python train.py --qk_norm=true --init_std_o=0.0 --lr=0.0104 --lr_head=0.00864 --decay_shape="cos"
Each number is 128 + 24 x the weight over its row's rms, rounded and kept within 0 to 255. Layers, rows and columns count from 0. Numbers have three digits each. The size before them is the row's rms in percent of the matrix's.

# layer 4 MLP up, 512x128, rms 0.21, rows 27-52, columns 0-127
106:147134115093188132115132123099119165110126127106090138151105156177092122137136145121129133181148128170152098126104125160099132134090178122159150108115150081142135110119133117152113146144131160131136109107171132155101137142110146131098126147126098162134124125147092125126153133131085164166150133099141097126152122082187115141127168168146155155136132112157107111105128179097136096135133
090:126133073083120103116136122104147116140123081119128202101126143103149121101109150131087165125124128108155147117105111118102139113082109121159098117122171147130155127141132115157112133117121172139098115137167138123130112132129091092133095099142089203147146077128121178102127105121136108126159128124110116130102159151153112160140104100137115150135147173120110135139124106139100100089136
099:166161118151102113123165123119143108100114128120087159145109115126123145135092093130086123108109125133122113114099146118156160088138110205098112093148148166111122162116078148159148148124117127147118167107129135124153185137149144138133171174155126149123134172174104109150091128127122138124121115123132124163124103132142121148123125079115128098161143188131164109129095125096129119135111
106:118150127111133126132134109163153062132159120160120116120144110111050131108165098151161136142129115121098131117171123092145117120117143129144114098137157171135146117137109123109103126145114109114138181095122131132138111148161152097118136128112124113077111112106139150132087159119116101138067148128085153153129134128163127175173080134124103114111153156158106113088143109162136125145097
107:123130100122118126112139099088138108123140125136096165140152170158141126137107117117096114124116126121190142111132112106172109136121142115126132138118127125119130128059128133103092122124137157155147116110117151158120159100155162150099097147115185086130090160139188125111135132100097118138131114127139142115104099127151170124179150130109171177106109086103108110139179105107127132176115
099:151126125136084113116140166130144126126131139121140091119106135104138133118148137119123078127133117146136107148144092115105158122127140123162171136134166124138124144092101163111138147125109083101149121093130092129127095179162151104125146108175122122165153184104094121082100142170168138129142098124098146126138113088133137130109132180129132176172146153145121148103111129102144195103129
102:109145141119134112165125172087094159175191136101155148148141133134086128132164149113122102143118132127167115125111158092112091092139160145136144152138134110099141112125135079107103115110166161132122163141100139108096123139156134159117151127147112138136128117118091140138117089101104079171121115138125143142094104106126146046152135126093151092143156132159145124138131108142141135136096
085:126134134137135134116118092090142114077136137130146104161162136092113137118120125166118124140122119142098157122167097110135165166137115138105152127136144127118141107097114122113184105123133101143097126132157118138121158124072086081107129144141142155124094123112146122115114155119145158103141115147167106152082103117117121104149063131166167106123094167125126178186170124152161143135111
112:119101125135147149133158128160148134154136135113128126132188135142151103136105137096147137164139101158144159153149116130140122124143166110129174130098135129098150130102175081158170097088137169164104108123119074136127145110122103144096149132172145156127086110110154165127143183112160085140117134088129155133109121074132175121144146147127150140152138158134102085122134124112113134126151
095:124122146106116149111110134150133090148131084120116135107148136136096157110153126100117107138124133167144106181131130148129112152133095167146113115136141139139130110082113142126140149144136097144140125060121143060111139148153098165135129149135137123126080138124133110060106136141160180128127098121169100127112088110144094123130145118133155095159157137148183103090121124099110161172136
100:136152123127137131134147129159142112126151151108153157161137094123086103141185146132102145140112146125131161107116107122153088147132174122177115112178106116131119119134132135088151182126158125118169132107147116155061128097160088155125177119111115137114144161128100138109120167127132146121076149136086141119105125099156127109103125099113111107098150132167135111168152117118135179110129
114:171119131129128131141161144117136117105145102116155132131096119186099119112138159115099096101125159148165159131157096121100164147136121113103142133164129146151095121126101080144147100111136164100168174128147147134124133119163134126084109148096132118096136142150173140103153121143168122100121154109174156146168088096169130152114096195113119123104161106125088122138132128139133128117125
112:141149110123128121085130128142107136137109120101170113129124133137120107167088165150155133093149148136118139162084120131128111127107107159129152109097135101125107143104136160136138166089096111121155104063192130110135169137144094130152128146157075150126172123105120110100128148107128120101087139136154125138095087112142109152159130089133155085147144114126134147097108137164142173086134
095:127140117116103126111139138108073174112173138117155106150122127146092133147131159105109117126157119112108137126143118145115165130114127120129084095119137187168148149094120108114116144146133096118154182108107136137132158131080137087158127156140126109157126085117088123116137110172121093106072094075113109146138097151117123127155141148109113171128124154113142165142151152144128185111132
096:120129089142130120134121051123100108126132132142076155122121103135139153144161150153095084120115174112097141156130135125115163139148139128077178121118138129135134112114111103137088103163133124135134105162165132127157182154146178110061178119110145110145119124102114139123097122152089169120151149152136131103135156136114123091152088151148151130128094124151123114132146116114128158131143
099:156151089124119109116085190165134138131103131146127136101128033144109108145130141104128097136118120105136169134135117132137152147140134091104073140171137109120182159153129125107120089174117108143126107112113153067140123147179109148117114150111096103103142137133119116127139124139113118106167142120129149116118094081143128133114088097101135131143155119123138143090097129110107137151126
103:135102136142115150135107158099140121144133051129113152152142161122106105118153160083170085140129151099122144088161089105120113125132185117172131151156136116155148141162156107122129163117158152133122115098140131092169117140109119077156164127113120147167155119107127130104121166133155100134112121143117104124138131138143162116169116144133106117127124145172103122184091125135119140149090
094:118106143128162111144110129084165079101141108109134174184157140116086158107096124120130105117109134139137143119120087152094120130115144147140136114132121157083125136071089174133093101126112125139109115115098144136133142114094118132137133094127142114136135168117140146132170135106129119138145083153165161108073131088145112158138157126185103128158125138111124086095096150107115161130121
089:176122160156110132109143109191129141127104160127160116161144134138091134073131136089134108088125132068103145153177094134121170138115099120105106135121144126105136130134158116183144105111125145170132150122155140070122172151109122097113106149135122094118117145143123112160106143174144104132141137133068113144133132127135118126118137113135128150102139140153115179127080100141129101112124
084:125100071158163094106130136080145149135130105109117082122149108120118155099128130109140125146144125143168094098142127143111124139061117122154141152140122106108124155117162115157115090150087149145165081120104116123122126097136131124133109163124165141064136126093128121172132139124169140162108135184163127093169150096134109146133107104115106133147153114148113145128095101141159137143142
101:122095109100114089091135144095103165083139155090149113159137122133125106123145148134120110107147123110141166145086110090092142166120133148139142102129078104132085123125125123106138141100134163120100108142144158106121134126145139110145143110092133108150194116163118119104097142125138137155127106167138080107152108168125158135092083132056143101122137109141152124106149131098123136089149
089:096146116117154111119119099125117124104080162164109108124137114130158177113170157098115133098089139162128080102151123121133165110137125134139161078139157088156151130114110090130102128169129104150143143098139147151153113171091124120115125182155131133151122088097114110079136118139140160179087157127142113081154121124122138136123088128130105109109135126120168124094110132128142112129160
106:142128109123146149109125089127136140120131100119108095108116142115123137141186134129093128076067131151148139148142176129108124123145114139148127159111066149119140103131115172169098147161127179119189078111107093153158085108164137127127107112130086107128157143106137104191160146116123094119119145123129097120128153101123104094132117116158155111135144124158131135129118119097141147137118
092:104131120119147135133113104145133134129145133101144125137130142108122141095103090135147120118114129102164147129137168134110117150156110132093108118171153143119104137095167094091116160172134142175119135110095114110151158138138107096144124151169126138126143160098115177120117144104148106152143186086158116191162098098163109122152133148156116109147133066119112173095117152146127128176128
114:150111133094145133137105132114116106110129098151129134119117168109126134131175134125149135133138156133142136147110142121086132145164132140126133142118173170079122156100119117113159116073108081169091121130130093074135154117117122081153124146157123162161141130114096134196130119126108127132155126084133115112101120127087145154141129160072111105099116156108158076166136151130139112093122
099:114109126154099161127133151119120110107160070146130103164118147140142125130159165124150153102136151160129162166163153112153144138176097180113141148156124143112123106167097135187098172110099094130152124158119093128112104142128131083159114086113129105146146096089154119149113145139146096111102112122153150102130091119133130128116105144078137151107146170124147133167137104137147112122122
# layer 4 MLP down (transposed), 512x128, rms 0.229, rows 27-51, columns 0-127
116:130110157100160124154129118102113147098094083156144144120165121121098112104100129123172143099135091148151115071121119095126180133090097150133194109142117082113098127176132115130165131170145121129146075138141138144126081129138096128145133112116102148132125117153105127132140135145102130142149112118158159091116136117114136096171119153126098094119129108132108130120153121070158118104159
096:123164105130128153133104183063092144156155116096136129123121098100142158135125098142136159146081149172119121135130118173100092150124119129137129101100150136157104134143148133113153152151076149138148164119182151149166163103147112137134147112109155129122151157157143155129110115123161161085125118144106105113100096141055145119154157143129102146158123144137138161132107128136126142120113
101:105095149081134144133112123151116153107130155154130158140141092078135079132130151111167090109123111131138137146155104128098151097106115139093096169160130128128113144104174173112137147124143089154156093150123077130155129128112123111145120132171164132145147143105155104135142087133135135157111156153121105192090160133118110127110126125133102138131160059102122115090124107115126111146130
101:134100135132109133119101164095106122127141172141125138123077110123148127138127121105092130133154127135097126108073130102110146116136159167143143102082092127121131159132144106157122099102167124149203120137101126143136112094119154137142130133114118149154162165160098149126136101135168108128152125105140131109115128131139182159181136088183160138149118145133169120162108140109082139087120
105:172150112133122158129106114149134135131134161159173139149152155161122126124107156089116101128115119146123125130180131110114119138119117071100163161108167107096100156142151176158108100174162143099103129092122117116136160152124122114153145123145087152112092099103137150140118109090176174126119122136149146090106151118149122099108107153141087142124099117145132167130139116170124113175136
097:128128117124156155143145104177114171146132105111180138146111136111099112129103132104154151109141108124146108146112163147146111131119156146172110128139092151124097081169135177118153128117138159117150103171100159137151140117096134138148086156114145147115109118115128153162142150120094151141082121107167126109097104141154126120169175143114112129113126061075131113145107115153156095127103
117:137124146117132128161081124137100073122130124094118113127071126137109165147121130151132103137156132110116102135139137140126110127175084144156150097149198134128150150082163143165117097113164147119101151151157146150117119128139146108154173128181124157132100142129121106118111145130156147155123097124117111114099122115108131090140135144133116177094133121097098166119162114118066129119169
080:137149107144161136125149143035101132144116086157147124145128148111088072125105173128126148144172128139118101134108100119098121098108134111133128134116105105137118125107114090117110120110147103156188130162102099144114157178102138184077098152126097145131135127148140096151120112133116143142101142168108086124146124131124168142160134165106137136103132144108126095125111137142109136112125
117:112119097112097116113107149170131116128100144156100151145134124152157085110107086125109117117144143132100114133134176107145168123127121154164136130088085131138086147133116198133112124151160137130129062160122140124168089148108081176126102107106159095155165166123126127121131092103145125137134131131142122125142132130127086091133115147099165111159119174125119114175149140146135146132142
091:139151104168132126159166129136119106118123122143170142108106146125152116111149102152131162127178125130111158150112122083128116099086147186123169140089116150149140147155148143107158133119140110151118120148172118117096069100174126108102120105104146127058155165142143112104155117132129075109134107149114088133145135093169156112146112136100084128115137160118123135140140146123120127126162
104:114137116119132142159114131114121152135123116174151089136139097128136134104145098120131145125114153127113153093183141098156190142130122142154110140168118110110127113133066168127147105153100124142092129085144077130155119140092101174146102104151161148188143130150146107108119192165144101117110156121095125150143149146150135121115093124134095135121112161121141153138131114169163126137141
114:118170141114132147138153132072119132118103119159125124114123135097138086141096120105123133115110127083116130099107081113086108111155133141136122092092105120119116155142110143155142123106127122093129133137095137112104078174156110147121162111143145108129143121148098109112149167116164105044156137132139148149115140093081154134154152138175133112147154117163173158155109135131143152169125
114:112172131154115154136114147131106100098114136124170132156137112103163150123118106146163156084156159141119171143136110126119106118129108099150158103176115153163109101089149185157190141149135095113148108104166139094158166155130129137136145085146093144091137131110177137110110114136146132126125123104125104136135132089153130093123112101132148127117153168131123161145154159167121148095134
102:118095140144153127136102094136138109117126141116141125165088123105125125128094114109112160186125105168145145109109176189123122128181088116133082094160112141111159135151153074118125125092113115070101110141145138147121156125137130149110150120100124111134150127136090138123116107117131122106137163150149151182113082118123076132129094095144111106120144110176114144119112107142142111113095
095:111111120121135159121135116149100140124152077107104135095119155139123116127113153111123117132150138119113149161093163131077111134124110132121139108069131103150075086154163104108118107105128127127139130183151165139145149148089063136095175119118098144146094106079105129114108128112123154047103110131113110126126112130130144149139149101148112137159139116119121151082152139130146139096109
097:126128101166102146126174133179110162139143154164133078104122133144131132140106098140103117126148152129119134124110152118160174152150123120121161130144134110123123120141102152134182168158150114138099132137114104159094050103090103155077109097119123185090103145130138159094170100129119128137116126159133123125118125112142091094140127142117128093166134124125080117123091131127144127123160
107:102137125106100140093163149118160107112133102120109109126159111103140178152149138144122083104082152131048094132175097145162135122102149117105099176108132122129122125157111097121105138079170124129111117112178117161134138099146130097106124118118111133137104087103145149130148121151122141168151118149099138111140115100111100153091107126141093117124175097134111106088135130149137141141112
096:130150130119160114104153146152082090125092142136124135116135128141122105162125153111135123135142098102114122145163139076155109177143101101113146156109151102084144111128120105101131098134101109158083142122114161119130148171115155089152140107131110129119149116127141101125090111146105070153181091128119149099110133123133154129127183065146120120179112110174159136128141107133107142126104
099:169139153142096122138146108151133148154123132124083108100133061124144115130088131129115098127142168131114117112107150134121118120124142136110108099113123146136098129137137103067153133100096117136130107108139134146098206150132130118154116174115104148118084120126139160111146149149130169140165182150139095134140121140090107152125093129123135116141141126138152056106163083078110128138137
089:112143097148136113164105149139166158133135132123114103120093143134124148106111127120114128136145137170142124125107121074124138107109137175096118080182127150125133074117155123142177081138093118115137102137106136126108067173128116161122152138094179136092141145136127138165124143159152164126093119142178134100140121121122089128134102147084150160164135136137117132119142125125156119141074
094:168139141176141127177146118109147125152147122142149151149140141148162194127136134127151106119092150142122109136113149117161125101131123089119155108121162118116117116147106184071165176150137133184157142144147128167111101126119154115170135122104107107118107109125158121124126147128140108095112129091100143163125186145115109121154110136161096129141121150146148129115117114089096105092087
093:172114107158139149128104161099106150122139135139103156109119139144130146137100118108107180106087132122126117134124110130150110101130150115129115160145169130076124107133123121126167117123112094096110144129154133116124038103165162130160129123155173148167168173117108130113083151149111124146087137114141138127111133122160129123129161120176139142174161145166158102106151103122115112151103
098:134120132088132141126166087108107141160095124073086071186153160157150147143144095141124125140119124149134155109170132132153125129150127119147145095120113126175153161120144166124115125135129067143110111139107147117179143147121105158142137152131132110109155163137097140096137098153119147119127113108125130158133167125117103120116135131131103122129115100083189155141097119128124075116086
084:160124130092127168146177153149170166160131159129133121140138125118179130073103152131127103130151122155098112136135121109121147137117100118109120119127109153112124125112089137111122145146140086173131143087119156081138150119159128164107113105128133136147157138156122087136132142167100162078104138127132158078091134110143103134162112146159145109084119163148165110102174102129088124117108
114:140114089146113115137113124172156140151128083133178135122147150121147130128113102072135085174129160099153123128108110151165090147132088115094128141121172150098092127131101096136141080123145135126111138092141080115141117122147100141096129144159127163134158106150119161116142152146156113142165125130131130127126156140076114081096125159118149119123109133152158179111101094158158132105127